{"num_hidden_layers": 12, "vocab_size": 8192, "attn_scale": 0.125}
Each number is 50 + 12 x the weight over its row's rms, rounded and kept within 0 to 99. Layers, rows and columns count from 0. The size before them is the row's rms in percent of the matrix's.

# layer 2 attention key, 128x160, rms 0.0719, rows 65-86, columns 0-159
089:59 40 49 45 76 59 43 46 50 64 31 58 28 52 39 60 62 41 54 52 57 62 55 53 36 48 33 40 45 55 23 51 45 40 46 32 52 51 47 48 66 51 60 60 34 44 28 63 43 28 63 54 64 61 56 47 69 48 65 58 46 53 47 67 51 75 48 46 28 42 59 47 46 29 62 67 52 43 34 43 51 54 51 51 68 37 41 62 41 70 48 46 47 34 55 50 50 54 58 53 43 33 43 48 69 35 60 61 60 45 37 72 47 56 65 68 50 65 43 25 44 53 28 57 52 69 46 34 59 71 76 38 56 61 39 53 49 50 59 38 38 42 55 52 40 33 50 29 83 64 28 29 31 41 48 39 55 47 71 44
100:40 41 48 66 58 44 29 50 52 56 60 51 28 50 34 55 51 74 57 45 73 44 61 68 51 38 55 46 49 64 37 44 63 59 53 47 32 43 56 51 48 59 52 51 65 59 54 60 65 51 49 37 58 53 34 48 63 43 53 29 63 44 44 64 63 69 53 48 44 54 61 68 54 46 37 50 28 56 59 41 33 45 40 62 42 68 27 46 34 73 44 58 57 35 33 44 75 47 41 46 57 45 54 47 41 45 59 52 61 39 52 31 47 64 71 56 43 24 81 63 52 75 31 52 38 40 41 49 59 43 36 45 72 53 62 74 41 36 47 69 41 40 44 49 67 31 34 50 33 61 44 46 44 71 32 65 71 54 64 43
101:43 55 42 34 41 37 67 61 69 46 63 62 31 51 47 51 35 56 38 46 42 41 39 59 49 73 65 52 52 44 61 47 32 52 54 46 49 51 63 58 61 67 37 55 31 65 39 53 69 41 58 57 63 66 73 56 58 54 56 37 44 47 57 69 64 65 60 10 51 55 54 46 46 51 50 39 53 61 32 31 40 48 57 62 69 54 44 50 54 32 66 49 53 29 36 36 38 29 38 44 64 69 51 46 56 45 53 74 37 42 61 68 55 33 75 60 81 49 57 53 32 41 36 57 56 39 49 46 58 49 55 49 45 56 56 36 62 52 67 53 44 78 57 47 42 43 67 22 46 51 64 61 51 62 76 45 53 50 44 53
096:48 55 31 43 43 35 49 52 44 42 51 52 24 55 63 69 36 44 53 38 56 57 45 43 27 36 39 20 59 46 45 63 18 50 53 60 54 46 51 35 45 60 86 36 45 72 66 53 41 57 36 50 35 30 43 41 49 36 44 48 50 41 60 51 47 45 38 71 57 55 47 67 45 61 42 43 43 35 35 35 42 36 42 55 53 53 49 54 45 41 38 65 56 41 49 49 39 62 59 54 43 36 33 56 69 42 66 58 57 66 31 42 52 33 68 56 55 51 48 75 48 49 64 39 48 20 49 50 43 52 62 48 43 35 56 43 43 42 41 50 19 47 57 51 36 32 14 68 44 44 30 50 50 54 60 50 35 72 47 58
087:53 26 57 59 42 47 36 58 44 40 63 25 52 50 47 69 49 45 70 46 53 57 69 61 65 33 52 55 39 50 42 58 48 55 42 52 64 30 61 57 29 23 61 47 36 63 46 57 69 55 37 57 51 51 37 47 58 39 55 34 62 56 67 56 55 56 67 53 59 41 50 34 49 32 65 68 30 58 52 51 39 46 79 50 25 63 52 50 35 39 49 56 64 43 51 29 50 46 57 64 20 52 37 46 28 52 66 54 50 56 45 50 51 57 44 50 48 67 59 25 59 23 42 51 45 50 63 50 49 65 71 54 43 58 69 53 77 39 58 51 50 36 70 33 64 27 64 43 52 64 59 44 61 55 33 48 54 40 71 50
098:56 41 47 76 66 69 63 42 49 55 45 46 46 52 62 62 48 81 53 45 54 53 81 58 57 48 50 62 33 68 60 52 56 31 64 50 46 54 44 82 42 60 38 65 39 48 41 26 49 54 51 30 47 52 29 53 42 41 75 44 55 46 56 59 36 47 65 47 68 40 55 51 60 16 63 51 43 43 36 43 54 38 60 48 44 77 42 47 46 46 57 42 33 49 41 64 60 38 91 53 68 37 51 38 48 43 52 59 47 51 43 43 37 60 53 65 45 47 67 30 43 49 47 38 45 68 35 49 49 29 29 58 72 44 51 55 39 40 53 52 42 49 48 39 60 38 48 47 35 55 43 36 54 67 45 65 40 45 44 27
084:58 27 31 53 57 59 39 42 65 36 37 60 27 64 37 42 51 58 55 40 27 48 35 64 74 36 52 42 40 41 50 61 45 53 23 85 39 45 43 51 47 68 48 63 49 61 47 47 49 30 66 40 58 56 39 54 62 46 40 59 33 53 53 62 54 74 53 42 56 42 42 59 44 72 37 41 61 46 41 43 44 61 39 33 70 58 52 56 30 75 42 32 43 63 52 37 45 32 49 64 39 53 48 42 52 34 66 43 62 15 47 47 54 48 48 66 51 36 49 60 41 45 45 43 59 53 50 61 65 49 46 58 57 52 49 56 76 61 43 43 39 25 38 32 42 46 49 46 36 38 42 29 67 46 41 56 50 37 74 40
101:56 50 49 24 55 38 40 52 43 42 48 43 74 53 41 47 68 66 43 67 38 41 35 57 55 35 46 32 43 54 44 79 27 45 57 34 71 62 62 54 60 54 63 40 58 41 50 56 53 54 59 30 59 56 40 63 47 58 30 48 35 66 68 58 38 66 52 74 51 52 45 63 58 57 43 56 39 49 47 54 53 32 65 62 66 58 46 59 74 45 60 58 41 56 39 45 51 38 58 59 55 26 59 51 47 28 64 51 50 33 55 31 59 26 35 66 51 43 50 57 59 47 39 52 29 67 58 76 44 35 23 57 34 68 45 36 48 84 46 53 37 70 45 48 39 45 60 41 59 60 58 37 53 46 40 49 32 53 57 59
102:40 39 48 39 57 54 83 49 60 42 56 46 67 47 36 54 42 50 47 38 42 23 38 41 55 63 36 48 44 40 53 47 51 15 40 53 71 33 70 46 48 39 27 53 54 46 59 56 40 31 30 53 40 42 45 56 67 58 36 41 31 51 48 34 49 63 39 41 39 41 37 43 35 64 63 70 56 33 53 66 56 52 42 58 38 48 50 43 58 48 58 46 47 65 62 57 53 48 37 56 63 56 51 52 59 36 55 55 45 40 53 60 65 61 35 52 55 45 44 93 28 31 64 29 46 62 45 51 38 51 34 36 45 44 29 56 66 64 53 58 33 54 55 69 46 67 73 43 63 72 60 50 53 27 58 49 59 50 64 42
096:56 47 37 26 62 47 53 40 54 43 59 56 78 63 32 66 76 71 50 48 34 64 38 58 50 51 44 46 39 55 56 67 47 55 22 45 34 34 56 73 68 47 40 39 47 24 52 49 54 50 39 44 42 47 41 40 55 60 42 34 66 50 54 52 64 37 21 66 76 70 58 45 41 46 52 37 43 69 52 65 44 53 65 45 41 44 40 39 61 27 55 42 36 46 67 40 45 58 34 44 72 64 58 42 58 50 47 45 50 53 52 65 60 44 36 56 48 51 41 37 43 58 60 64 45 56 49 54 41 53 16 60 41 84 51 61 69 62 49 57 44 54 50 46 64 49 45 57 61 30 56 47 54 50 49 25 44 59 29 61
097:49 71 41 53 49 81 53 25 64 55 49 38 37 55 71 53 54 56 39 52 53 53 48 57 53 52 53 55 69 73 35 45 40 43 49 67 53 42 54 55 44 46 53 48 48 49 38 47 58 46 68 67 63 39 48 59 56 57 33 60 43 87 39 60 61 64 55 55 41 43 52 58 45 48 55 48 50 48 45 52 77 73 55 60 44 48 56 74 70 45 52 39 58 22 42 48 35 38 62 33 80 49 43 49 44 58 43 24 53 65 51 65 78 62 66 28 34 69 55 30 47 48 57 66 64 43 54 65 62 52 44 43 47 62 42 61 48 48 41 48 42 65 36 60 43 40 37 44 65 43 48 41 56 57 59 40 63 33 38 80
109:64 53 35 22 58 68 58 56 42 35 31 47 66 44 30 48 36 38 55 51 58 50 30 26 49 38 69 34 79 50 45 27 63 55 64 44 44 59 69 41 40 41 50 54 24 43 52 53 35 58 49 42 60 41 47 48 43 46 27 54 40 55 64 60 57 38 38 56 42 57 53 55 47 61 35 51 38 60 42 40 28 49 38 47 69 37 59 31 57 23 51 43 43 66 60 81 47 43 42 55 62 40 36 64 70 38 59 35 48 42 60 38 72 40 46 31 51 45 35 43 44 63 47 69 48 61 64 54 30 45 42 76 37 36 45 30 45 59 48 50 52 42 60 57 38 48 66 48 64 42 59 38 60 44 60 59 52 46 65 44
096:49 55 67 66 59 62 21 62 47 48 25 45 54 43 45 49 71 64 49 59 45 42 47 57 55 54 48 53 26 46 53 34 58 45 38 52 55 59 69 38 35 48 49 37 33 56 65 49 69 25 40 56 58 62 54 43 53 41 30 49 43 56 56 61 34 58 51 50 59 54 41 65 58 45 56 55 58 67 74 50 43 41 56 51 51 69 58 41 59 49 59 71 43 33 63 68 60 52 45 45 43 45 42 64 28 51 35 53 37 59 59 31 77 52 28 13 54 51 42 48 08 50 35 43 51 40 54 55 49 62 62 48 40 43 37 36 55 39 58 46 42 57 52 34 67 61 31 63 65 41 57 29 58 62 48 45 35 33 36 37
097:43 54 50 49 42 33 69 61 57 50 51 37 47 39 47 39 39 53 49 43 51 45 33 65 39 25 45 38 66 46 46 52 55 81 49 58 51 52 61 31 52 62 38 41 32 51 66 42 62 42 61 36 49 35 51 71 59 51 42 63 18 55 56 78 68 41 60 42 58 40 19 21 64 58 56 72 43 37 50 44 51 52 49 40 67 48 38 42 41 51 50 62 48 60 56 57 58 49 57 43 54 61 50 59 55 46 42 52 32 44 33 67 38 70 59 57 64 56 57 62 44 61 60 59 38 47 49 48 48 50 62 75 43 63 69 41 55 56 60 45 54 64 83 58 55 72 64 51 56 52 51 49 33 87 43 44 33 58 67 44
094:56 49 45 60 43 32 35 38 59 69 51 64 72 53 51 56 46 28 47 53 47 53 69 56 51 61 61 49 56 63 55 23 38 44 45 32 57 42 44 40 47 32 54 37 55 51 44 39 43 64 43 38 66 36 55 58 56 55 39 67 54 55 34 63 51 62 48 66 44 65 55 42 55 91 44 65 51 46 46 58 55 41 59 59 40 59 66 52 52 57 49 51 47 71 56 67 60 37 48 76 61 25 64 34 58 59 37 43 50 53 28 51 44 44 66 53 62 61 52 44 53 33 42 58 69 49 39 70 42 48 52 56 19 41 44 34 39 88 37 44 43 45 49 45 60 68 59 55 35 44 56 38 30 43 51 29 56 41 62 73
098:36 42 69 73 38 53 55 49 34 46 54 58 43 47 31 57 46 39 54 42 23 51 41 37 36 56 28 48 50 63 69 42 68 61 58 44 48 70 63 24 42 52 53 46 51 79 31 38 49 51 50 29 40 40 41 61 50 46 59 91 45 45 32 38 51 54 35 45 47 47 40 57 56 43 50 48 51 44 42 51 51 68 52 59 78 37 61 55 63 43 38 49 63 45 36 55 57 54 40 60 32 66 46 45 35 53 49 46 56 45 32 53 75 45 46 53 50 45 38 70 72 41 47 60 46 71 33 56 52 43 60 63 52 49 65 46 69 53 42 47 43 26 42 50 63 53 36 47 41 33 59 68 37 36 59 47 73 36 36 75
120:46 57 46 59 59 54 31 44 54 33 66 63 41 40 57 41 52 37 44 44 47 64 70 47 65 45 35 43 48 46 49 31 49 65 51 49 43 56 37 27 57 41 50 35 47 43 64 27 63 63 53 47 44 32 58 47 29 51 68 38 54 43 65 50 41 59 66 58 50 45 73 56 41 41 50 58 41 69 40 46 37 19 47 64 44 61 50 52 33 77 55 49 70 48 37 30 55 56 59 73 23 64 41 53 50 50 51 52 63 41 40 68 23 59 62 54 63 41 56 45 57 49 45 56 41 45 42 36 68 58 42 40 67 40 50 69 60 31 71 48 60 50 26 23 55 70 40 49 59 42 31 61 46 53 49 48 76 52 47 28
097:54 52 77 62 40 63 40 31 41 53 44 29 57 44 73 61 46 60 65 39 32 37 50 59 38 33 21 76 71 49 55 45 54 54 61 35 49 59 38 59 48 44 64 35 49 43 39 47 53 52 57 61 65 40 35 36 54 24 30 39 40 65 34 53 39 57 46 47 68 60 50 54 32 48 75 45 46 56 48 83 50 48 49 61 42 41 39 69 46 43 49 38 44 59 70 28 33 52 42 37 57 48 46 29 47 63 56 36 35 65 47 56 53 31 66 40 41 47 62 73 34 62 53 49 39 44 29 55 58 45 44 48 56 43 46 64 47 57 45 60 35 40 61 45 51 52 68 56 42 52 48 51 41 59 34 57 80 54 66 37
094:67 55 53 49 36 60 70 58 29 58 46 45 65 61 47 41 50 72 46 67 48 54 35 41 41 58 70 53 42 52 58 65 46 37 56 58 59 61 61 61 39 53 44 37 31 40 39 56 37 42 60 47 51 61 62 45 62 44 17 57 41 52 37 52 54 29 29 52 45 55 53 75 40 40 37 56 42 61 56 45 44 59 38 59 67 29 42 28 54 30 40 57 35 54 51 59 35 44 42 66 60 50 64 78 61 24 80 47 52 47 54 35 64 38 39 38 48 43 37 66 42 40 53 40 56 53 56 76 48 45 60 56 50 18 63 48 54 52 40 42 47 71 56 42 48 30 62 58 58 31 52 45 52 42 77 36 65 50 37 59
111:43 60 39 44 57 47 68 60 47 40 25 61 60 79 50 33 48 52 66 39 60 47 20 52 22 56 44 20 46 38 55 52 58 47 57 56 57 26 43 47 42 47 31 38 56 35 45 52 39 56 35 72 84 72 56 43 53 45 48 32 55 37 38 48 60 48 39 62 62 60 58 36 46 67 42 34 57 45 67 58 55 70 54 33 46 57 51 61 39 40 54 57 29 54 46 53 43 37 53 45 58 53 53 64 43 38 55 40 57 60 44 67 77 35 40 40 57 25 47 57 47 47 61 55 69 47 51 38 64 47 39 61 23 64 55 48 67 74 38 49 42 39 49 63 50 45 52 53 62 21 62 43 55 44 53 46 58 39 56 54
100:59 48 53 45 43 51 62 44 50 57 45 46 57 48 43 38 72 43 62 51 54 52 44 63 28 31 50 70 63 40 66 38 35 51 50 40 49 58 66 46 67 54 22 40 60 41 45 63 40 49 32 34 34 37 44 38 66 67 66 46 39 45 35 41 26 42 27 31 40 60 44 62 32 73 51 44 55 51 30 50 47 71 32 32 55 60 59 69 30 26 64 38 55 43 53 61 32 34 36 56 63 67 67 75 48 26 60 52 41 65 52 60 68 72 58 42 65 59 50 63 37 55 48 46 52 44 50 65 45 43 57 40 38 49 54 37 51 54 73 54 56 52 57 60 43 61 34 39 59 41 56 34 71 59 43 46 59 55 63 48
103:22 40 40 51 37 63 38 58 38 67 53 61 42 74 51 46 68 43 45 51 67 52 47 74 43 62 55 77 67 34 39 59 59 71 63 37 56 62 54 50 28 40 72 39 51 56 56 46 65 34 72 29 42 44 59 41 45 36 68 39 47 58 41 82 43 37 43 56 42 55 43 67 46 35 56 52 61 62 56 62 38 41 52 50 55 70 43 57 28 59 42 60 40 56 19 39 41 42 44 56 46 52 54 34 53 38 35 38 52 43 59 39 29 59 47 62 43 46 67 56 44 58 50 60 42 49 33 54 56 56 69 59 47 26 48 49 35 68 51 61 25 56 56 67 62 46 60 41 51 49 27 47 56 67 68 58 57 57 44 45
# layer 2 attention query, 128x160, rms 0.0703, rows 66-87, columns 0-159
090:41 52 73 81 73 44 58 60 52 55 48 51 30 37 34 47 47 13 46 33 66 42 73 55 60 59 51 37 66 64 56 54 41 46 41 55 52 50 47 57 45 40 70 43 35 55 80 69 46 52 47 48 50 62 42 55 42 59 39 47 40 44 49 61 28 65 56 53 58 67 60 65 60 65 47 39 57 68 47 68 58 56 70 65 35 62 52 53 52 57 60 41 68 54 47 42 52 61 62 31 49 56 44 66 47 80 64 43 44 55 53 40 49 82 63 49 57 67 72 36 48 48 49 68 41 74 48 47 43 45 49 49 69 46 64 57 57 44 37 60 45 26 50 47 60 33 58 47 46 74 53 54 42 51 39 46 42 67 53 38
098:66 57 45 47 57 30 42 79 59 45 57 56 44 44 62 65 43 54 41 38 42 35 33 47 43 60 54 46 45 48 27 64 45 58 42 48 74 62 36 51 55 47 41 37 60 39 43 40 49 72 48 52 40 41 71 55 31 52 46 39 29 33 37 69 38 47 39 48 46 46 42 32 22 53 51 52 35 57 57 38 31 72 54 30 50 41 51 58 65 52 60 44 34 70 45 22 68 45 23 67 71 55 34 47 57 54 56 65 40 38 43 40 62 45 34 39 60 36 45 57 52 58 56 57 42 53 40 39 41 36 66 55 72 59 49 54 70 60 54 53 58 59 25 56 44 50 58 35 62 31 61 57 57 51 56 54 64 57 26 70
097:75 46 49 35 42 51 56 56 43 57 42 37 34 29 47 62 55 31 60 39 55 50 41 44 40 49 46 72 54 49 35 37 54 44 40 60 43 43 49 57 53 42 50 38 44 48 52 50 53 63 19 51 36 48 31 43 52 35 41 62 57 56 34 42 19 29 60 64 44 43 53 34 48 41 52 47 38 62 32 57 60 73 63 57 60 55 73 59 33 58 56 78 41 54 53 56 24 53 75 58 41 72 30 40 41 59 46 14 39 52 24 52 64 51 65 54 52 66 46 54 57 53 64 58 35 51 52 41 53 56 48 55 39 40 52 51 75 74 66 42 40 45 60 49 36 51 36 52 61 62 42 43 51 49 50 45 72 68 64 37
090:47 34 41 47 41 48 45 71 48 46 54 40 62 31 62 57 60 39 57 70 48 71 63 62 49 52 52 31 30 33 46 42 45 39 65 53 60 47 35 52 43 44 35 41 28 50 61 39 68 44 45 41 69 27 48 53 29 74 30 30 36 51 50 46 67 35 34 40 23 48 21 55 64 40 57 47 40 51 30 29 47 49 50 54 58 62 35 40 56 38 38 35 66 50 63 48 43 54 70 53 37 43 43 59 33 42 53 46 45 68 39 45 61 65 57 52 59 76 45 58 62 46 45 57 45 43 51 48 53 47 55 38 53 33 72 56 48 54 63 65 67 44 45 04 66 52 50 49 41 69 50 50 46 47 47 59 46 41 63 61
090:32 46 53 64 72 51 54 41 60 54 40 49 74 38 32 54 48 45 39 63 35 66 83 47 34 39 35 37 61 57 47 57 67 44 38 53 32 72 46 39 45 42 53 22 60 49 57 53 44 56 47 48 51 37 32 35 51 38 54 62 44 42 53 59 54 58 51 51 34 52 72 51 29 38 53 42 49 61 47 48 37 45 39 48 54 46 66 46 47 37 64 25 39 45 30 54 37 54 54 39 47 56 47 57 65 78 63 41 39 59 48 45 66 57 58 42 70 57 60 49 38 46 45 55 37 45 49 37 33 41 59 52 41 65 47 63 61 48 53 55 64 40 48 46 68 62 24 78 55 69 56 44 33 41 36 61 55 40 04 45
089:48 37 53 53 59 51 46 25 59 44 57 69 56 66 50 44 49 41 51 33 51 57 34 83 58 55 67 60 60 43 29 69 56 37 37 55 57 42 58 41 75 39 48 28 44 64 44 61 31 50 49 50 55 35 38 55 43 53 37 59 68 44 55 77 34 44 39 63 52 52 46 59 73 63 51 57 41 74 49 67 38 42 29 78 35 44 37 48 47 77 50 35 50 62 45 28 48 40 40 27 50 42 47 52 19 57 61 46 34 54 60 56 37 41 58 55 47 35 53 49 44 66 42 40 54 37 50 32 50 44 46 50 87 52 48 43 62 47 42 39 47 44 46 43 56 71 48 58 77 42 46 50 52 52 47 48 51 38 61 40
096:48 61 61 63 42 46 41 86 41 62 54 59 56 45 44 47 65 58 36 37 46 33 41 42 71 35 43 64 37 44 57 59 31 38 47 33 57 59 48 64 54 50 63 44 64 53 65 63 34 70 60 39 55 48 38 25 72 55 40 51 57 60 43 42 54 40 36 51 60 37 59 64 35 62 46 87 27 41 67 50 61 52 48 56 59 47 60 60 65 30 64 42 62 47 68 39 60 61 54 55 57 37 60 52 49 43 62 52 53 41 48 54 49 16 58 36 44 53 20 66 39 45 36 65 31 55 41 67 68 52 48 39 64 53 50 47 65 53 49 64 56 33 40 60 56 56 49 25 48 49 56 29 51 37 56 63 44 51 27 49
094:44 47 37 66 47 48 34 49 80 42 49 41 49 53 58 40 26 77 64 78 53 39 52 55 42 25 61 31 54 43 54 53 46 28 50 46 49 53 53 49 22 44 42 53 74 38 22 43 44 48 47 63 37 52 60 35 65 48 58 43 38 48 46 52 59 42 28 49 49 40 50 51 61 56 48 54 67 50 59 51 39 65 40 40 79 12 59 43 64 52 41 52 57 39 65 67 65 53 46 48 57 66 66 57 69 36 62 39 42 45 41 30 64 59 24 54 44 36 54 46 39 33 62 61 56 58 57 66 32 54 41 64 61 57 38 56 55 60 57 72 37 68 46 48 44 37 44 52 40 38 43 44 53 44 48 67 43 45 67 46
088:51 62 24 43 49 48 34 53 57 24 48 48 70 60 61 63 42 65 36 47 52 43 33 22 41 59 47 62 57 48 68 34 38 52 42 48 50 54 62 53 49 44 55 79 60 54 53 46 46 38 58 59 39 65 46 43 42 48 46 44 47 48 47 39 37 34 36 46 68 67 34 64 62 73 53 52 52 56 45 39 63 44 48 55 57 60 40 60 45 53 39 46 48 63 41 43 34 40 57 60 60 53 80 57 57 53 36 87 51 57 51 43 38 41 52 38 48 55 60 62 54 45 59 21 47 39 51 48 56 50 48 39 60 78 45 54 48 60 40 39 56 42 61 83 46 51 50 84 51 13 28 50 40 56 70 38 40 43 49 59
100:50 75 46 27 61 34 47 50 64 66 48 37 45 49 68 67 38 33 53 31 54 54 38 49 36 64 43 63 65 71 60 58 54 43 45 61 44 38 40 34 43 79 67 63 54 28 53 27 50 40 67 54 48 47 37 49 52 48 74 57 49 52 48 42 48 64 43 46 43 45 57 42 40 58 50 30 48 50 64 28 57 56 70 61 61 53 53 58 61 39 34 45 41 61 46 38 29 44 50 43 62 71 55 41 26 50 50 52 54 40 55 37 63 27 60 46 44 38 50 38 36 27 57 46 59 15 72 42 56 40 48 66 39 25 44 52 54 44 41 55 57 72 59 69 34 41 49 47 51 33 33 53 36 68 65 58 56 50 45 58
098:72 55 54 32 50 61 50 69 29 52 54 42 68 55 30 63 30 54 55 67 44 39 50 41 41 50 57 66 60 58 48 37 52 50 49 34 59 72 56 67 49 40 70 53 45 29 42 51 48 55 48 59 67 71 41 54 32 55 53 48 56 53 57 45 46 35 22 66 52 35 57 44 64 52 38 46 33 52 62 58 42 59 39 57 56 38 50 48 57 39 57 40 34 44 77 45 38 65 45 47 48 54 74 59 56 39 65 44 47 49 52 60 62 37 51 48 18 44 59 55 54 77 36 59 40 38 39 49 68 49 38 67 65 35 23 66 37 64 46 54 47 23 54 45 32 27 60 40 79 50 61 57 53 47 60 55 48 71 51 44
102:68 39 57 70 56 51 42 59 34 48 53 35 39 55 50 57 59 47 38 46 54 43 62 52 31 32 82 64 44 49 37 50 50 32 58 68 60 44 64 49 54 42 57 72 35 56 51 63 58 36 26 52 61 50 59 57 55 46 66 27 52 54 37 63 50 50 45 34 53 47 49 46 54 39 59 52 52 41 77 55 38 58 71 39 72 41 28 47 30 33 35 41 69 45 40 72 49 37 45 46 77 54 39 51 65 41 39 74 52 44 47 41 59 56 36 25 65 56 32 45 33 20 36 48 60 42 60 55 58 57 57 46 39 49 42 43 46 53 41 41 56 60 54 38 55 40 42 35 54 32 48 59 80 44 38 47 67 32 55 34
092:78 44 53 50 41 43 55 69 50 58 44 42 53 49 40 55 51 72 54 43 53 57 60 77 62 46 48 62 61 44 54 39 45 66 60 46 48 45 40 34 47 48 55 62 34 60 64 49 71 42 32 59 64 37 62 64 53 62 30 60 32 48 59 51 64 45 59 47 57 55 38 42 53 30 60 50 67 48 57 53 49 58 47 30 82 52 52 52 43 50 52 44 48 23 41 47 70 32 70 70 51 48 50 25 53 43 43 45 44 36 40 55 28 47 38 66 51 62 51 44 46 63 26 56 44 39 66 48 52 62 72 42 50 61 49 70 59 60 72 38 54 56 49 72 23 62 60 38 58 40 72 61 26 52 45 34 28 49 61 33
090:67 53 51 48 61 62 46 40 49 43 50 55 52 52 67 36 45 29 49 48 41 49 56 55 65 44 51 73 64 66 56 45 50 68 40 67 48 66 40 61 56 39 63 54 43 55 65 49 68 54 44 54 55 64 54 48 60 51 31 42 60 39 44 42 59 45 41 44 58 61 64 49 56 65 49 86 56 45 59 47 53 44 62 65 43 67 45 47 60 41 46 61 71 46 48 52 37 60 40 60 48 48 71 45 31 48 35 41 68 37 43 40 69 40 61 53 63 66 60 74 69 66 51 55 83 46 51 51 58 64 27 50 42 50 68 41 25 66 62 60 65 69 62 65 57 55 52 56 34 76 38 55 38 57 10 59 55 29 51 65
099:39 55 60 77 49 64 38 31 46 52 50 72 58 50 46 43 53 60 59 41 67 67 49 33 62 60 38 41 49 64 74 68 67 59 63 33 59 48 67 55 75 48 51 67 53 49 36 30 54 38 43 42 58 50 22 40 50 45 54 62 41 42 42 49 53 52 59 46 61 21 66 54 58 51 49 36 60 45 77 71 51 58 51 26 77 29 67 58 41 52 35 68 44 59 31 47 41 44 38 55 49 67 59 42 35 38 58 58 77 55 37 45 53 43 48 36 49 55 57 51 63 63 47 55 51 70 54 38 47 58 40 45 61 54 42 34 58 34 56 31 24 55 42 60 63 69 58 43 64 52 60 36 44 44 54 39 63 41 45 64
091:43 51 70 34 57 46 50 60 43 44 44 71 33 31 43 50 35 35 49 36 59 42 45 52 44 46 52 50 43 47 64 41 82 60 60 65 55 43 34 34 80 33 48 45 31 56 47 38 64 63 46 43 40 40 49 66 42 73 54 56 41 45 70 57 50 59 39 47 58 30 64 50 58 69 41 68 44 73 47 52 49 43 48 29 40 56 33 58 47 53 62 57 58 31 40 41 64 59 40 54 45 77 41 57 53 58 52 39 64 53 62 60 36 38 53 42 63 62 68 51 56 64 57 41 27 68 37 32 59 59 32 50 37 63 54 62 73 31 55 49 76 60 43 30 53 53 44 52 35 57 33 60 43 71 47 41 54 38 60 35
103:60 40 54 52 57 32 54 53 75 58 39 59 52 43 62 27 51 51 44 37 52 60 54 57 44 38 48 43 44 57 41 54 59 28 33 40 15 62 56 30 52 52 51 58 62 47 53 44 53 49 48 58 53 30 51 70 61 52 48 49 71 67 57 34 38 63 45 32 61 59 60 36 41 50 72 38 48 35 54 71 24 58 57 34 50 62 59 43 53 59 48 38 38 40 66 40 42 53 56 39 47 51 31 44 29 55 58 31 52 43 19 37 35 30 48 48 82 31 63 40 43 59 62 63 43 61 43 45 56 35 38 40 37 24 63 58 57 48 61 66 40 50 51 41 52 49 42 55 61 45 68 47 60 63 35 47 57 33 48 21
113:42 43 36 56 58 36 60 52 47 59 48 42 56 56 53 67 60 39 44 52 52 74 50 57 48 42 52 41 43 44 38 40 36 57 56 59 35 44 45 63 48 55 56 47 06 49 33 76 68 40 42 37 39 40 46 25 61 57 32 49 43 21 52 44 51 50 67 61 38 50 53 58 47 31 50 33 54 55 40 56 47 22 54 58 43 57 42 37 51 58 41 53 47 33 24 43 45 53 62 54 41 47 40 49 56 76 64 27 40 44 67 52 42 50 64 49 66 62 62 37 68 38 46 36 43 63 40 35 52 52 51 32 58 22 77 39 55 29 60 40 48 44 59 49 63 54 54 55 59 66 41 33 34 22 49 41 49 58 32 45
103:26 35 29 58 50 44 65 50 62 50 34 69 37 46 31 53 47 25 63 28 44 42 60 60 45 49 46 28 64 71 34 52 50 42 51 41 56 36 35 59 59 44 48 26 54 46 41 46 61 53 51 72 48 34 43 63 51 39 37 34 58 48 73 49 44 54 59 67 50 38 58 52 45 59 74 58 62 52 49 52 74 44 45 45 35 54 44 56 48 64 46 60 39 51 31 41 66 58 81 68 52 55 35 50 45 51 46 48 63 47 45 47 53 60 38 53 69 51 58 50 72 51 43 52 50 28 54 31 45 24 36 53 60 57 45 42 54 38 27 47 57 52 63 54 70 37 58 54 46 54 41 61 44 40 07 36 37 58 61 27
096:55 49 54 39 48 52 35 66 55 50 40 46 29 41 46 44 49 34 74 45 48 36 40 69 26 28 58 40 56 37 41 29 40 81 63 38 55 59 61 31 60 46 55 56 52 46 50 25 38 44 61 40 49 55 40 45 42 56 45 90 44 44 45 68 44 52 46 50 48 54 50 46 50 51 28 23 66 37 37 66 62 47 50 50 67 50 56 79 41 66 73 33 49 53 34 54 50 45 48 45 26 35 40 61 67 40 51 54 55 71 38 22 43 61 47 45 47 58 45 51 35 44 62 58 33 43 66 51 27 49 51 65 49 41 50 47 45 45 53 49 58 42 42 46 50 48 36 40 31 56 41 29 59 68 39 34 49 28 58 55
103:35 53 51 44 18 65 65 54 36 50 52 63 42 61 64 55 73 38 61 47 53 76 30 48 41 41 51 63 52 40 35 35 58 37 47 51 48 70 59 49 48 49 40 66 38 44 56 22 70 61 74 23 85 51 65 52 52 51 42 37 62 21 56 63 59 35 46 56 59 43 49 57 36 64 57 40 48 40 66 54 46 43 63 50 54 38 53 42 63 60 44 64 47 52 64 63 51 55 44 46 65 77 44 57 50 28 43 56 57 30 62 51 35 52 38 55 58 57 41 55 30 79 51 62 38 38 30 50 41 57 69 56 52 35 63 44 43 53 50 56 48 31 54 57 35 64 33 57 46 38 40 44 56 35 58 45 64 47 49 38
107:31 59 47 66 39 23 40 62 64 56 49 44 39 49 65 59 34 70 57 52 63 76 59 53 53 46 58 47 44 67 57 31 45 45 58 67 45 34 49 60 46 71 35 51 44 43 67 38 44 48 50 43 42 69 27 49 53 33 46 37 22 52 38 31 59 70 68 63 59 70 36 34 20 69 43 30 60 45 59 52 40 42 43 58 41 45 47 62 44 53 54 51 62 35 55 43 39 50 56 65 32 56 34 53 39 37 44 66 34 51 57 35 57 44 66 55 47 50 66 44 59 70 59 63 31 47 57 53 36 60 30 48 50 67 52 57 46 58 49 28 45 55 62 45 51 51 47 56 45 68 49 64 52 30 45 59 32 24 37 31